Weights of a small GPT-style language model, trained from scratch on English Wikipedia.
Size: width 256, MLP 704 SwiGLU.
Training: a variant of SOAP for these matrices, 775M tokens.
Each number is 128 + 32 x the weight over its row's rms, rounded and kept within 0 to 255. Layers, rows and columns count from 0. Numbers have three digits each. The size before them is the row's rms in percent of the matrix's.

# layer 8 attention output, 256x256, rms 0.116, rows 0-108, columns 128-255
095:157135151150096118126083131133138083131113117129177157095105121190079123154104162153148123121139096116147117130108088184145146164156117143118141158135185098105064080168107198101096120069161163110119160144093142084126145129146098104130144098105156093123108074072174109115100177121137162123114107111109105111137114144144162108129102081127164128158109088108077111133092155135115159069191
105:125116193114056116177108098085137135109130184094152151136117142242113116132162128178135109089097117140053148161166140144120118122110193126098134143121136111089126097094048147171164068113109146125125115114103174143138124107141150106081133151050172109162148090141192198148135118171101121117084090135090113080068168127132144103104103074131148090124203154104105176160154142123110092132122
103:110032090115106144074141156146140121151131127204110135133155164108177195147170096178108132139110121129113112112146094110094149156106106099091166066129108090103174115148168134100137113169146107119146138084083140101063119081156161161109105101178148137141161101152075151113114142119085097112134139141115141146110128113118138071134125123090156124203126133139133110116093086129069121131130
099:112143159157085143114127111153123134115080155147148052061140117108141085073103129192162097140139097147143105076145151172105100135101113118097181144128122195108112130115108107107103155081161148125112059144145081174168127180118081117164178149141113168082078132083167166118210110110167072126163085143094195123124119150091129111091095136126066139105135143125088135146193121172153158100107
094:145047087115146140167158126168089150178177129122171146133163091072135123104139111167109162164117108183113109101141101181159155201114121124134143169182149117167123148170170104126150147167159134080114156093103116137102097111180110159084085087158082111107164134152092131123073139141166152092130150125128135112222176134128172120181181102131130162077101125130136167183093123198112120132093
101:104172086114153156163072059109145114159116134196127168099079161063138108164144115169105169155122134142104189132110124092104087091204074118117158134145141121156210137211147158193153132146114134171171123130129176146122075127169100171112131093143091122139124137180152126135108157168172124115155145138125147122105122121120147120126128144163094134131111090073114156086135096087099141158134
112:165128094157082137085067106020121137167112187178126125145169151124160125171153125095190102044124160177167122149091097112171084103098148113089103134116221155138143192157148167139132167118133125120145110098157112222071127175134153147156071122087123124075139177142123099133140110120136104128166155146138157152101112107144143146221096129169051113138097105091118125146130094118164120132174
100:132119152125118134126054129142110088194165182127131092098120069112119087150173110153172140112124136176067098089120109086122122078168169103141157097143190096124167166143070161142135107122101110120184120136087116126182116139133128145115088127121125155098147126143158135123090136137105101082118109149088117141121148195165125082110146076096166130093118104138117078049115118133101096130152
110:167095095165134126181114130137117111090063147052128108116140118179078105194137077125146124052174097160156138078131163095098217129132146171092125142164218138093142151057048139121085099126110078114127085122101115169187108088129158093152190143125124119128099096153128136139154094082100121119099110128161207111122168153132168168178141129053150124091112132125182153164149158082083091124137
100:125133189097109123036137088109117099128091159156131160133103175145147107183086225119146140128112126134136139159146161105146090117114136121128148120105113150177099111134113194127078121153121123157067120190104216148115123140200166111103136109122122154175114141120194103111082135170177138139201133120104135075126121148132131080122188136131152123121171131121154148120085130119113139049119
097:106126143120116171072126125090118143147099116077147165170136138136056121156099096090160078079080141138144148149146142144102099137148161126084147093174138073136093141103165128106103138115103154137136162177156080113114143179128106075088067151143072123108177088144124104154123118163223130137144127103113077081135138108104079059109140064179110160153098122111109162098061176167131109105114
108:111132143167146127093142176148169140067146088090098192137176118090087145108124173186172094060120153099188161085166155114113108147117112179158085143117109132186101128102104147098090121148097151190137112143140100128157197109140111095128109141156084146168112129108132142061133093138176089125166095171094103191166166146132116164107124048138158084123090137125165140149114157149128184102093
096:101125123121155079145061113080145148124121129122144130137087128126127102127103135145075171101111150151118118106143148058184114133139145101120098124101057179138132139190124174148119126140074151148187116125150178155144155087086137133188159110124117097124117106123088100083118159094107083125120090117119105122105128057071132170099147176103097092191129133130113140146079115142113160136087
096:135127130127230143126142125153117039137154143107105207147205088151169144144112122174132134177109111158149158131189171144112079134141076114118139107175136117145141104124124153142133100082103127164110156147096134127173083132158109127195123126139132133154135128127131115133189114163158105107082142142168124167180162102161140211098129101140121096096123153103093172136203119133119058122184
100:089099151147161156224110174096155144098068147082099116121214129130092142127138137054128106137176092134172123075126099095113125113153158132056134137077123089157103122135104117150112136087150147118193099137133166084160117173070101084058139082115142161146112142099129087156125099133175106097139117129119132153078094154133129104191100136128134178142144095204170099138104136130124136078136
093:117102089167122142159129079140130113137146145155129120162112174114125140113210122122139137124168163148067195129080117141133143145136134107111177136096194144119075137096175129126124096172153097089179136093093099139104140109165173117141156110086164164090182143106129093119148090144073054137132149149084101176139115153120091153110178083131158094095102161176121128118124185089084075187153
105:149111123158113114138159047116085113101153156187134137139174114145125146187192159152202078100170124176158133117117149117112143097082113159080083123113147162193172106156167098112128098152162101155176123125082109084101050128126118163179121138122136145158136148181106089089067121108148099131132138080121113167111089136118177197100165146142118107165151104136123185120165132164099127117161
100:134095149178082148114124121159096141118168159096069144112110127139119111084154112139142125105131171154127156166133102119095110191104150155110143106144137128055164142134185121119129121078142156096113123091122171141072132159148124106148138203132091121061155127104101108114106110118087142129118184148135145138106124130154163052086197076199089107059099120081073136137092154087184096061079
104:157138172074129083124189177138153132139122172178200120117092127123109112068112073125071118120128172115095135170140155108159131174136096073130150147106107145166107132147198181129162128072098138097098139140072156166128095147144128128146109163125196101106152113172093119114148127175152141188146134135134075170143108185176148115113133160125155134176114125123182118113146157138149116131147
099:102134181139142108141068126090170161177122158158151177128139101153164135149102140149093159058086190130124100134125106140128118058120151119089125126100095143157129086159105171172137093147172099125117084115168079177157130191128124142185138155108152157096131188094185170091164137136102120176135153104176093154187110168131100093111122177150098147119125113089143148203073066147183124117150
090:102150070136131100107084105182120135130106136149137067132106070111146139153065173136193023103128090080155107140155181133120109145137148120181160074116144151110140055207080174132159113086153176176105164104121143105131150141114123136132110122123115149098101160121114154108138124132169144062179135204163119157145158130130071125074112123106104136123106104090091135106151105138094159099090
114:119150082079187129220145148129221108139148137086181078145155065081156119097109125106117147169104098060171086124122094145082131119057108071143152119148088142108170145142130094151066059097131145116169118169091050179135136156103100095139180143103099093095113105178086138129155154112161142172111131102121141116135177172156115198128128125119086094085162127121115077134108141101126113187060
100:190086148168155089089126092149076100123136109170125123162069157175138099111099131130125124148095136119085115109167127156191083176138123136119228177096165206189110157105094120167131152127098087113135163149151151100164128147132153153136127098081095059132183096067166187106127176111108141109135143118129139080129160127086103174092102101130176055132154150182096110159057125149105124142151
091:170176128078147087081120070167148115057139144122070158150089096114105078137137190108112082139095116117096107088123140090158102181137125136106156078116107160114149108132140133161161088149101145112103132090135102162192048149090139093130128115122107169131117111153101105113154105145124114109182116177055139158107129162128113136147106198084140126114079124139174115184123101118145177082090
093:156138112138156084129159155181125134121109183105085076128104126181080132135114131114117073128174056094105096116136152106159155176079099111096126149111149076147138117162081086149142153110105096160121134189082114157097080087107131138159090099139171140105153146182123112127102141130172120100097123103143188105118116125127118124154168152066092132192108096081067134125154092127148140064093
092:089084147181094162126103180136124153056105137142171137111127129170100100147108187059129147117121143138125064127154126166102110102077124168090131110106136137172105137178143153108068084132080128102120146133109102095113103127114063122135118097153158165104141120114103097082175132100164125111137089116081113121133158149145184106163114113159094121120134113161164116086172128096143122151127
092:060172069110192139137089156180197075149121109123204155162104120109172189093118119128150161123102104093154149144158143129107137113167087096114163106127095144105140142147111167130130105121146129102148102100118089094139218133139114039127172107105134066144132107108103126140066124155094147089152121160115090115166122195134070119126165173128160130158157114113116140125092104133099109104144
101:114105164121132086109100107158151104140177143175135109123154151103143155135078191149117129113135162128106122145105095140142106144083115151156149077129146121155114100098063190113181050067136153122092158206118095129115119160142115084147168152055158064139161182157089114152094105117135106082094124153124136138125142065172164143137088087073160107140216148086094103161153121117089131088165
107:165131186078078083079190150176114110214143219160155105123124113184173127064097097182151152115148166113135126154137150106126154148181124170152141150179143134109178138120138122126105119170109114111109116119114151153094101128123086120152103112072135082049132139118104102200164094174130101103066055120139094140184093088157102118061113154050129152154103134126154138100110149159143086136124
100:134140093155176146167165094108168074173121104080154108123112076095116104152111102055127127159116162127147120151053102063128196030095134116121120126082103121126153137159076064122144068103140110123167109148149091140156151144115192108142162155084207158140145101114088070156151110153153184087097083110156057049107152136121142137093184137129128187109140132101116053081113095091074077124157
107:144086137163109102104144146145104120118110163205139138075105125150145161165142129142086080124179120126133112130083173124178133093166114094153078129142154113182139152116094076109114127098108170112134066085119151146145140093120123110140086103109103105133141131107126118076141140055061175080059116106176161105124141184055142126100127167132092138193077132160110168159151129161084133105127
095:177099113071155137146135111144106126077082160171122071135143152184169125131111117117122100128191056152098152160126131120134112137116107162130155115105186071111149153114049121176128061093161116138144125147163073169137094167134134150125124201101170105125159129114167091215145113128086143133086091146140075035098146145084087109105101154102090123074085159110195172136150059139149123102101
099:112105080144136218090129118159158155176119139177117123134178096116103087052064165138111119106165116111133117145173178102150093156134136143182119153181079146126125135148129161127105162143115073190148119075123139138149185183094159126150116105130125122158144160099207138166157169149172104096145068123101168103102120088111117195093072141068063111223135073115169136177165105157184150106065
090:132091069186101119076116131143166172132071163121093133107129165179126113106133150066137119124086129107124108138151129161189116185125120149105141090121217117065103188099112203095106095145117143081131149146074098133153091152168128100112120122124084094062140124126156132137120106119116133173142101177116170052178106163103155104115144150135139151123119125152147123096123122164119149151096
100:070128105119118085125118085103094112131096142114169070104127106098079124142173125185145131124147114150140153119146124170089122109100121106109116147139067169158230030110133104133129102142099151083077131130140087115133131108162111083104163155093142103080158155166156122095122154160113177145126094121159140088070145069085159142124163137144169149123141152122187205142168139104084101135159
086:135071146122116131138144107144141066160237138165209121092087126178078154145105141103119182146153084161125135118085164085092135123123131130115135144096103094142118164120053113165098171094158088126083107130125124134211117165145124089168147080137154209054143152176144124126141173133153137128135096176104143141132105114102191204124147095117139168128161162152138122171139140127134143109141
107:108048183096145141133123084081151136129180099142173075125122155179127160105143153167185088110120127163150198051116136111116102074124116111183101151169137146134147108078055114063159157048095153111144163181110141131119082116151132177157176110158126121110090088139169166097121119082142182104064136157150128122150121118121163150126123116126119089205109144106146153148167139174107129190092
090:133083146220121083119106106110133133119079151096117122124143174090127164194172148148097123242096101123123102152143118070124144120072115173110069131124162062142161068121115116126131071189078124121177091170147066147156138183146063190126108162128126163113170125139154079107163144142084132183129087096159119107124170130109121081110088129147149155093109119060149118088078163080179139179153
098:150112082117090136125108131136146154126153113132102147085139137140175168112078076136097148155141100145096154149089118213127122133170140120148142095161100138102110194102134179159157137080093137124145118100178169089079167125131154096112149114085121110187186145104138142139100215170184120140154159112032155111081162158125100142121114140132154114103144220136106131126107152150127091102097
095:078099114120125154139114097154204190157138121115154087169081153172113106098126120130160149152167083065141104175176174142169071119106126146114151095074097119117173108106103168098105111119137126143120125156150186113192146159183092192081102157078194133134129181125089138225136126115122183034133188151141098118136121174111159135116149105171137103095145095103116102138129133090096171138115
097:128154131118116122188085130157099142155159122150074157131062166124157161120139097133103159119149153125100134128163111104137129171188115137141131121078204146050154126151137120164181139176097107145108119144072159103103086160100147139178080143074106132138170104140137104090155158153095177123136127124087069066194088088120174159120119102135112079152078146172110123071127121163121177148145
106:101139110089099163155155143093149110144177076135145117144087113096090049162131133094122124177109108100132100082169067055131093093154121113131138153164153186195106106120147100118150218122136126112140125102138123119136123082135157139083182057168116187211159155173075140107085101107146149132088156121128146123140134139158158167151124163080117151104133143143109083164082061133147119177097
111:144082156150067077121112119114137141115118119109119144166154127223096132074170161142128113077154094090145124215154149120221149097057109171173062160203165090142123075137174094125102117123071083157128127150164091131113096112117172125173090117137098083106101110103062137178113105114139118162175178119124133141166131088185128153097106075156131124103122112151164142140126121130135117095144
109:139147090152126126143186129153096183109162062171124138112132110123084183085161130083177085154164089140118104146116141116181151122108096130152133126175138204144095187144129123155156121138087111099125099153118091198167124205184113148081220142114136138151128152161150129136095119099086141161164152246159139127164111139109110096096159140115170082124117166079130192130145130185113109129141
100:088136151072145109144149122119151163093162116098155156164104147111170153154099098086089125131125200160180134121099158079081096116177066072137160175113077107164104127133099137138116113096149150168161088100136192118115153092154110066119087099124114092136143166118083102141067182074126108162134101071145098155092152177118116059101106141112112177142162120138124144111090208076106178107143
095:116142082059143191153105114125151066121141127193121092109154124146127123151141104144100109081172086163194102101076116146154084100142090142111077110077160148126115111104131096080083174133141140122171088103134131169143126130157093130103142196120175163133108171108177143118144199157105132152074116085107076174105120172156176159101114184152096172132147088114129037200080112123126122117079
090:126123141054100074120082076130165121183125140132163134124187164104118101146103108125126124130149164127130182095128139167096165132166152124107135170110234103122105176113062109151122101094145118147154202183160148108117155124104072118068102089168152094105105115110192162148140148189117076190111113113092118146090087078125143132137089092087094124120077148115143123137117203094151148159134
104:103148173141141154134186105165096118127112164106126168124125137171141120128148113147062123164113131098111083098158140083138138121126103160134103180086101086186171142149134150168106040122150119177094131121135168112161111083151122141033133074123067112097114117206148140188122133126121137148138187049150088230130142196137120104145119131133171085146131163099134132121131149144135162151150
103:102168150083146136052126103097065129102107174118127102069188140172132072125132088125131176108157109148141102077169174054132120146130094117151183128101120143134094095116149065113153148074136134129094123131114132205122161089151134157132161124110070109097143160090148150065147180140108132070110075093117166138133125161118146160147127106108163155134095188098071133144137132084055114083127
099:125181110130119129048115146094136082134118149116164128097155117161103155125171118218121063146048088105110146138087170160114149157151116165142154122151100190186159151106154149111102078153182148157149155078097110113136143113132138139138135108106080160112091194095133113097067088114141114130153143128171098079153118133091097106181155129124089129144107137177186137162100162096111109157178
097:142106131096102099116165091127107122122137146131090157107141114185100176136153130109124050141137128154138097111126193106178153193111161103130141143160123128097123103130164133150151167127073152147165072142087162134148078175120152106105087138155059129095169170147123165208150132147156152113140137130035211170105047152226089115169064190089146170088120133187158144145129184112103091060119
115:142113175108121069169137139165122123122175119069183136134129124181114114110122095157104154120178181171156089164076087129179116111166122140160111101123143092128204148122130122115147101062148103165046129166106161107153102167149128133153148145138058132115134020176128109121139165100160120171136106112086058146083138124137117112105086114139158082148171095133119099115153140143171145169119
101:062122109142142112185131141193134174098109115126152160095116165109130113067152131115134150195154098127139128204097132097094102132107147107151154134119128193129166123126131157122146153133143131085161134097088141108131162147147100147165170139137106222084099117170150128121168128081101105213073083153166189143092135083176110165179090128127154157163091071104137148073180125117055104083176
095:155086118135183097105142125170118112141162150143128167116112160144135126112090135110094128115111136127189098134144143143125086148131096093150094163135114118149180070144101099127087163192104134135173107106063127141153149124126171144126061145170153131091085102147115139067115155101133089118136109136122156142219114150092139170155133168131137088156084131153097097142097099163121167118093
105:098123102184166198098118108104120137121196144179049107138127180110120105134104148078153128074171155162138138062137107144127163102153103138083108096143188130126126189120126075117125103160130124116123130127170142185104105145106134183094117099116057100135092162131122105183192173131171125027081097157086164148105138116102117136083134131145170078138117077101171118149130147125143084131132
103:138192116178123090169130107118159114150129102097132164086120173164198132100134070123082116125068143168071136150110110138105140133088117067073137120104134103173138167119214131089184117102109102138143146078137115104124101062089127040112146162134194105121138133129122090123126116094069105127168120206154112110094122129110101089070125150170123158169135136127153111143127074117104142142154
097:115123106146139203150170112094117164139098122128149110103118181094134093141093138118175131081158105180161113165128133142065184126125061148103169048157157127085114133141157088124105146156124112123209107112067114187109104197108133165165141104120177129143101117203072180057170069117138113090116158123110171128136086157124122108119107152160062136144155126195095096119086138102181158103171
103:109130071157141178178153116107192134086099163113143171150156129160092127124121146167127107111100106148183142136144192138083168144148083068120166081126171181132129121050136071121065141177153089160137112150113085119101114084138185105166116149173094056101105087138144080129108144159136155136105140150129129137157166133134133103080164175170115147118086127134124108138077127138095055066107
096:101124082114140103102102081066107141070129087107138074075153108149091177106109104177131143086153163199182119105035164155072141145154165092208116134102099120126129141105069108143113133104171145144123136089120096153165171121122100110123158085145135182149145090125148134178095172193096150085143090135111130135141151185081096165134120156118157121100184129190131103154139087087139151080163
102:104142123160134098177095155170107146121073126116135202149123158095094159177128053151069138094126161081131111128122124098139108101164084131110158139069068100131115105179139118104120102151101124145129158120099157127102103124169113178168136100096086083135098119104151150135169140173112148096140100104127171155129091152208135123109081112133119137113089053177125201114127125090167121174111
099:094142145093164158075131131168149126109100138079161128105118078135143124150170179088206147116098203135120160154130120122027157126138140065077084145169138162108150145066124085172095199084148133138138112128088125112131158156109135119147096104150160169180088163140125130164073105167133107099113116077110166127127088090124111169094125154142124123116099142117156115100140127157149096157093
105:088140209134181130092167068117118089124139133136173130166154114107146108117125112155174106137086128178158132113152132098142107037147149167115049140192159128172135106139138118125156150126122060153109094137132141151133155175114153154122126108071129108226136078155115092179055121149108119165142093108078112097127168073167160128130120148128148113152106200119081184080122167177139095161123
099:104073131104143114078183127116110199099128170150092153173100131112125115162128138122125136134141126087166113148107128082142117086128132119108093119087136152137141170086140109097117119136111177084175144095114165137156122093134215133131089084133076153116130126142084129108134161121105135122169121183154178187185168133174160122108125126148134142143082119164144192133166178177085069176100
103:140115082092060142173146141151141171119063143173189080095117098192115148200144131169145110136136148111095132117162086137125193182127109158190168136127046083148127136085122155150092098116146220140146140143111104133185158140123144134177135136177148125155105123123110114064104097184174098121078173161154091144176152144146119073072180123082101191192132139147172154070110108155064141165102
105:166091130113109152086151139171137139051144169168139139194094117119112079117138149099141113125099147113186164089141154135151102135133129177124164071157145123119126152085165073080154153127140126165111132124119129116116131153190157156169072089123168107125138129129146073121097197134123067098149147206083130145113155132108142137073147070141135108178130079131137159130095132136170123112138
099:118126122137187115168084195148179073141149121176112157130134114097162158131145116123130133110182107153121136144208118162127101168137103124135094156167148059113138151123131151100104098112102132182120127176150167162117106069103106152112188083085186112140141124117135142129160089157132184173161081116108094064113105084141164145110065146111139137100134102157123096112095156153172076078150
103:132117159146093121078085145184100119147188185162144168190097142136150151122128119106145141149148137114132093126140123137110020132100063126128121108105181077153112094118191142138153130112130110087123128209106104180108078107130085152065211084179105156169135155121152142097168103139160150166095106156172086123111071129123125114200088112104181186181127104159143113144149107154135189153071
107:166205216132073072114114065144093113131123156102107149148130088134131173127142149128142115104084113092101154126129088153116085118105107129106119076110146140125157094197098138134203041134106053150176177122122122044117187148162088121165164131151073102125077132097149092174164133138119106135129110176129085128099074149128126115155053138161106161150190101107155112068140080131147141122117
105:180171146144133159122115127103104090161035117125138223131184067164111134177109076186142086104153156143048139102118104112147098101091167108150160136136155114137103132140091090155121052121119127158136107110141174141200149140070132103137148143156142116078147113122094113128161129060178064122136121144165129105093106091087147124128116151107097119158156111091129209102195143076133138117154
095:118159091153134105161091146147097146117156130230152124075123179163132171114127115138033081154129097116121099088148067122153067079149142179144178117085140048132101162180101135128097096114135154110135112122144175107109094116127089101143151120143111099124167171084167109132177142173121115138157145166126148132150136116139156073130162149101162093114120134098167150142111102167127150140109
091:180146125161049203108100131168139079146139118084087101108103171089158130136079131115142134099076125141101126127151134088140097120181148127134139115142176137121145181124161118118130128155126182159143188158133107108128174068137157119170133156170166104125066152149075127072104081106146180073111213142170115083138084143145140120124105139180075110120087151139179146122116116171135064172100
103:161073162136130205144138188117099086149147163157111155124137101117153148135171167168077089159145130146074104164109099115125175149148131108112143133105219145177179129162110084186122138084163117164159090150113157139100096225139143104124152109148152164088162157146095088136128083133143127143094156185158075112146108107156095105169100117142124070147160126095157144086169099177132112149132
106:131129178156164150105135109129088096148112127071102090130156174119112147153093093132065126068118118115123137107150127171127212132148145125110103178193135083106139093124151129143138128129118118100115090088132110110164165134138136144127128152104100162150120105059157165144115135143052164100067103075155170133178137099134140166068108087140182091095175098180142151206146091135074067133112
096:108163143155121096097012108142119177162116112149195134108125094149171140131098129114132136136092126112056130082159171116115099124158193130174127090108126163062118126143119154139095096160092105180106041118122133094180154134140155089114150129124126118137118133130083177095092095076121085160095094135116109099108138133122116104141069140178142135123165165130124154107174109076174173131139
092:115124183092131166100170125114187128085118183113072225135122071094078128149115076168183136062106170140166111068159161081136083082130101168135095142136112147134070117145186165125152093147135152087103148078170134144120187121118067182111153114163104121143095186143096147123145139131153121138084066090108144162114126080183120092117117153119173112107155134128082140140106120125160133141167
102:147144163150121117054133069142184120128143106108106146090182154162149134114111144116121139095110090103156039118102164114106110087129136127106155143128130138136128114191144151127086153107189129174107069135128069123147117140178086114167111101155081114120134080187164117095147112113126125139138139151136129128072119163102183119118192070114133126126100090148108145084149077148182121108099
106:174179111124111112157110117098156144165154148134178113116166114105082141156131140109137152108107121137134101077105167086139153118176167127138166132121103191089165120142166114162138093094111159134137177131153114100145160089098129087160115039116180112113124098119087101190069175137122088158130137126135156077158140131088116156141167135090135133186086157137143161146128136137118130133142
102:099097115181145185125132111107143188025104128107016130141133147135059062121129129120128131080153137190160109074147137171108133101165059150108133120131112140135084169120179110157154146105114118175192102134105127124092108113076132192086099158117127170111120203135151142139081109133156162142178096101114192132128109076127070145114147181132153136100136107174097103107134101093115079113134
087:126144165202129072123098179133127145139107122152108143045080151120084071095181150151167137134167101143139105106120136162108129112107092149146114098131097035137197144105149166084150136146075132137124134068100107100092119103153173126190195147149149128131166176126139074112090129156049111119103106126161160147170105151119131160133083169090087143096186078147120134114122078122164134102139
095:150113165131120142061141133134066063132131142118116154138153133117127140120179171143144111155133125130087097085155139076193095130095091186114084088097112130172128079196120177112196096118158125128183090129162146151109127085087101157078109163120126091152129152150097119080062136134108125189089100150174094156125113098122125133127082087146120174107154130062142082134126182161086123124147
095:205147091097095201123132120050130149143118085123144142163113110130103100185120136095123154152200146118121118136071128145075157078168120141140073137158068135136120114144099123104137148145161167165093137173171148102112073147156120056174066166136115156144124158176105116163154126097137160117138098107086116105199127113114086148124148153143089167079098200121160175165120145128159146127131
098:132077083124160186119115127123110144169105173115078148145147087154146139138131126097188125104186105163101104130125197185049149113142147102072137115109218109067162104149123057158183193158139158145104145109103104087128164057137201111152096147135143157161145184127152119160114166140151132118135107139111096160072152144072147078074193135122196099138146145170116147052184126092084119095121
106:068110142138152146135165114083085098146215103124144144161096153135111165090150111110109178096158148126108111121188109110127113107094114176096133122081151104135161105160142163168127174157116061047137192116110139079083066133120152085133158126131086133119135137096095153078119103109168127088157156132163154074120105187097182136132175148156122138114154126184138129152103157119068063145133
102:115098162077099148115160162100087131108162119149124126183147191099118144068107111102120175076073167087088196140077097156110161184079141088115176166104164178100081131103101157135104164120125104098125094159127103191149164160114095100072146149156207178134156165105125147149085180147158099162130125127175129102134160056124088088138121117182121142082126110127121083178139140139124105125132
107:099111152147116166106077104192102115138077134119181182079108096145095140132099059115117118137087148152134125116096125192110191117127117113114111122095072152156120131115109063154186086080108046143136102087159112141114174157110135127154178197126166112159126171125129169158101085125122129120126147196102109101160119091152202145148118178158130166173177111046121061126111098184166125194082
096:120103147095129089164121112135133189163151095117122118135181092103183152154112170100121102098168154112133107129130145114157147168093137070104101113163163154097131077207138170126120182200126099129090075171060109147195087094145121161119110145147097102112168144098136183105172152077159137122122112173110153100136145119162141143119103086114111160035081133105147077158175131104107135165181
112:128189208111197110146157099161174140126144164115154136109148133143144151150173133091166145073161157148108110135171164049148131120154130080116134127120112123102111157076112114200066155146127157087120119167112165157123130148117099198120211134119113137096095096074122123154109132090148145118180090157134102132178133065092114152199112162121096130122096055097064082126111177156148086182117
101:144111216071123077084122097116098154161181132103210123148186095115117129136157141159109162136091095136120169135068111141146147171058108132131120154142119154221143113099139128132117141083130141121189113141091135149105141146152117108115167123119137137136153151119098128178153089161140122126169115140140106043082148103170169110091105150082134222169190135126172109147136090148176128099052
093:114183164148169093084143127150149082098155129140111125098165103167164160118135211146141143118089079168082181088203150098131139150082084156163061113143154135133110108110117097090202073066119143139104152135072064081170103084130095097058137071119083089099107092134151205118139134139144142186171076073113121193051125138122114135125140123085140169137122140169070137132161140132102141117127
109:123186131167123155119122107129108117089133122104118175126170115094000142135168117170150160054168167119158143104113123056174121077178145196119089145139079118125096125161132138077072106150071096144139144077117141097105191112103128159108122140103097145138128151104140144094127114073086128109129098089144133164124124064114131163076104094100179168137129101158116126056146146099200103170124
096:127104137098088114071108056111127072119103070199170111153132082170100113137088136133125106135155153137158160121122149126166113110131140116222150185109175194132098139144070153143078164163192127152112152146149125121140152072078166135111123121085139080077128129201111091101079141121146169160143096080093113171124171095127110155101127102112132074141095166178139150101178117159105076139154
090:134144104135090086085136120174133164138164169186108185144155180086099142155141135107128193121090142109093067152087096109159116176137184147088128131100118115148101183091142068158096095086100150099107127132096056128121166125137122164115156184149129123165096083191178140133128108165162186160119136046177119152171127131140132145141148111160179136185096105133124061116100117127131160065109
097:123151101203163141111123118158126083153167102127141118118150139152132113144085115135146116103141094113074175145122144169089114141117118114103148137124101165092115139121147130148129088117136106131084136144024206117127048071111136138133161110134095105120169098183096131195147105120153130111089088147079154150102097160130068201122130127103095165151147107161131107097127092110132122176092
096:120135113113104153168134089178132142167092166100127117174181141190128144182144087123119128134114130141145155095130113159144128216163145071104185118136123046132098049045106163113108096146162106111154127129092129089136114151159144126121115201096105118144141100152162056159149119137142149156167134083064075104085081152117108066122148089135166121140132119099143081121100167150184108098080
100:078105138125116148114062160095168047064142075157088167153084132178148117093137152121172140119160188130147120127164068091091143098110117188136102132067120180159084132102128119081156115126117086134101136137131146119106101110084138081148128124132090132154101101154118099164105112133108147187089127104120119127126176143104135151160075136071166158166092104111175088069191143074116134082150
105:148133117115165154076120097081130101110121148110138138096129179126190107096098090096156111141126157205097097104174127132067064120088175104190104127167162218139136146103152130117123149176173140101113100101143154145057166134049117163148093140143159146143114167090154081169164176150218143069084158174142191110121160163160116126175093111151129097116121122122126105109094136120117171124141
102:121100124125148139168156110107099184100154172101152122164137104053107144125111123150097112176121167133159112102159089123107129098082081119123145140110126127141118139130132090073107072143144088134118168145136131113110127084102110168088104174092152084151150143140046087189096102144128171159123129145105117120149045100141128090103095093101157098081150137102192114087092161163120129142112
094:133135130094118119109175180135090074157112141106225095120162090164129099062076147094101162187160085126142093115111038163116123153142104131121166129109066155124078189077113115135148127124186072108076163120182135108098144092154098129131125131142152106082138132162098154090123142115121081119181187113101115176073143144077093162114151133078115190115092172097129097159184126113116135091154
093:099074134154135126059147149094137170104127150164059186163209143103120149167135098152126106072087074162123133129109166075120092056094159107128107109117124168134134143146180072101131081170168139154088142121102079101145133191167101105140149136171143087128066158124130121217122093139165156172112121083113099132111126115118130107127125103131145075121199169118151148083142101162125165138197
102:138162124101117098175100108143129091132199137179167093090157126045103083104133140164127153127135127119148156088113042161091093118162144096126114190129123097069133139142168196134103089110143080106120141125107119160152110082090174139169172068093108137153093162144144088135122072096126118160164183077129166115136089102152149131128086132082143147120163181080165159134117187098135105098125
101:139041122120122103098138163105087140143149141174165049139095100135101117124085192145091070097154160122119159125069151116084092144125211085140167183159138158139116131113086068120087159155155155174110073163105128182077081100167148165149093087134198139065160135113163130183091125100112163075150148193118134177095122049138108185102124073176169155109128127087080111164116132133070057093090
108:083119139136141124123139065140132110109106127084134112072171165104139082150153112144156129154144110164151100110155146117136088065123140124098151072133100071125131139072110100120140114128129187163105117093141127132096151119136182114100121147115124096103163096121146093139071137138119093158165090196169131127100140168165112108127116088170124109155094130117082151103162132076117116121128
100:154135131165096118116125131176174168132117115137167126101174100118114121113110143128140065129174148176151115107131135134166066160154183094160086128142095156129107197120129097155095150143145135073181107136096106162087121128117148092163222169148113184096129088181086073120150121133151131149084119151138133168226187108128189173127084117171183128119132138063110150136176118179113159108091
098:117163153097157135144108122130161127139125148104133087133106196157091082135119092112146124071078083133148102097110136096169136063112073188101115135148188139129089148159122196123109143075102159134142124094167131118120118111117131098122161191161158113132143127163124158082145136122167136088119170110107172117108147117096115063100111129164109173164165151068162150165153164116110125164174
103:139174142105124128177109127122141123126131059090133147127081116085171104120091096104098114125115140136113115131153130136083120113127109075099075136111106103121134049107148116142181139186078100180063152111133205077145158110191123112117105028111119144147064138137092085114069118094086144109102171108105117144130130092142160114152119150151165131174142146155155109145100099095082129105141
106:128140067166130123131108135138163161136132040160220195121111118099158132163106129058164142079158101118138110175105141074148100101085166092130132126083183127135158159167180062136100151170029161106155160091131158118129173094142064115117122115156095133092163140095137118142093111137082177108118132091073134166107132125165188125056128074139150136130111151178186124107117167144105101120119
097:114148104144084148110097167164101145167129141181145104079154086146163096127149108134098116107189124113072125141127110169103113130119135093159136119060074084159090066113085108143153134147129130156168119104096150123073161092135150118142162127133103113086152099118111114113135150114106101072082133147125122137096065096142102222112112057120129205138125064192175085154126123155063213180100
089:170136150176155150086107129058153172173118105085132100134150148126066208141081133178153161101107102164118127114084139152096109131136185089137103116119112164116089060117111138110148154077157155122145178128091095118132107115122112061137138135066066152109095089161134117086039078118101080139154150119112097158178087159118166126060109081063185117103171130137158146081120068178055177116153
101:118117165100110157162075155166112137124116075143117111134130088114133144172167103110191164132113134137159071167144098138137163158179084106085133138133057171082144057122143101156204158106161120077166142170121137159114142085126144165154072135131105199174112117123180119063112111082114074151097161156151131079100098096084166171165129119136085136089071145084098108134155130054115179120092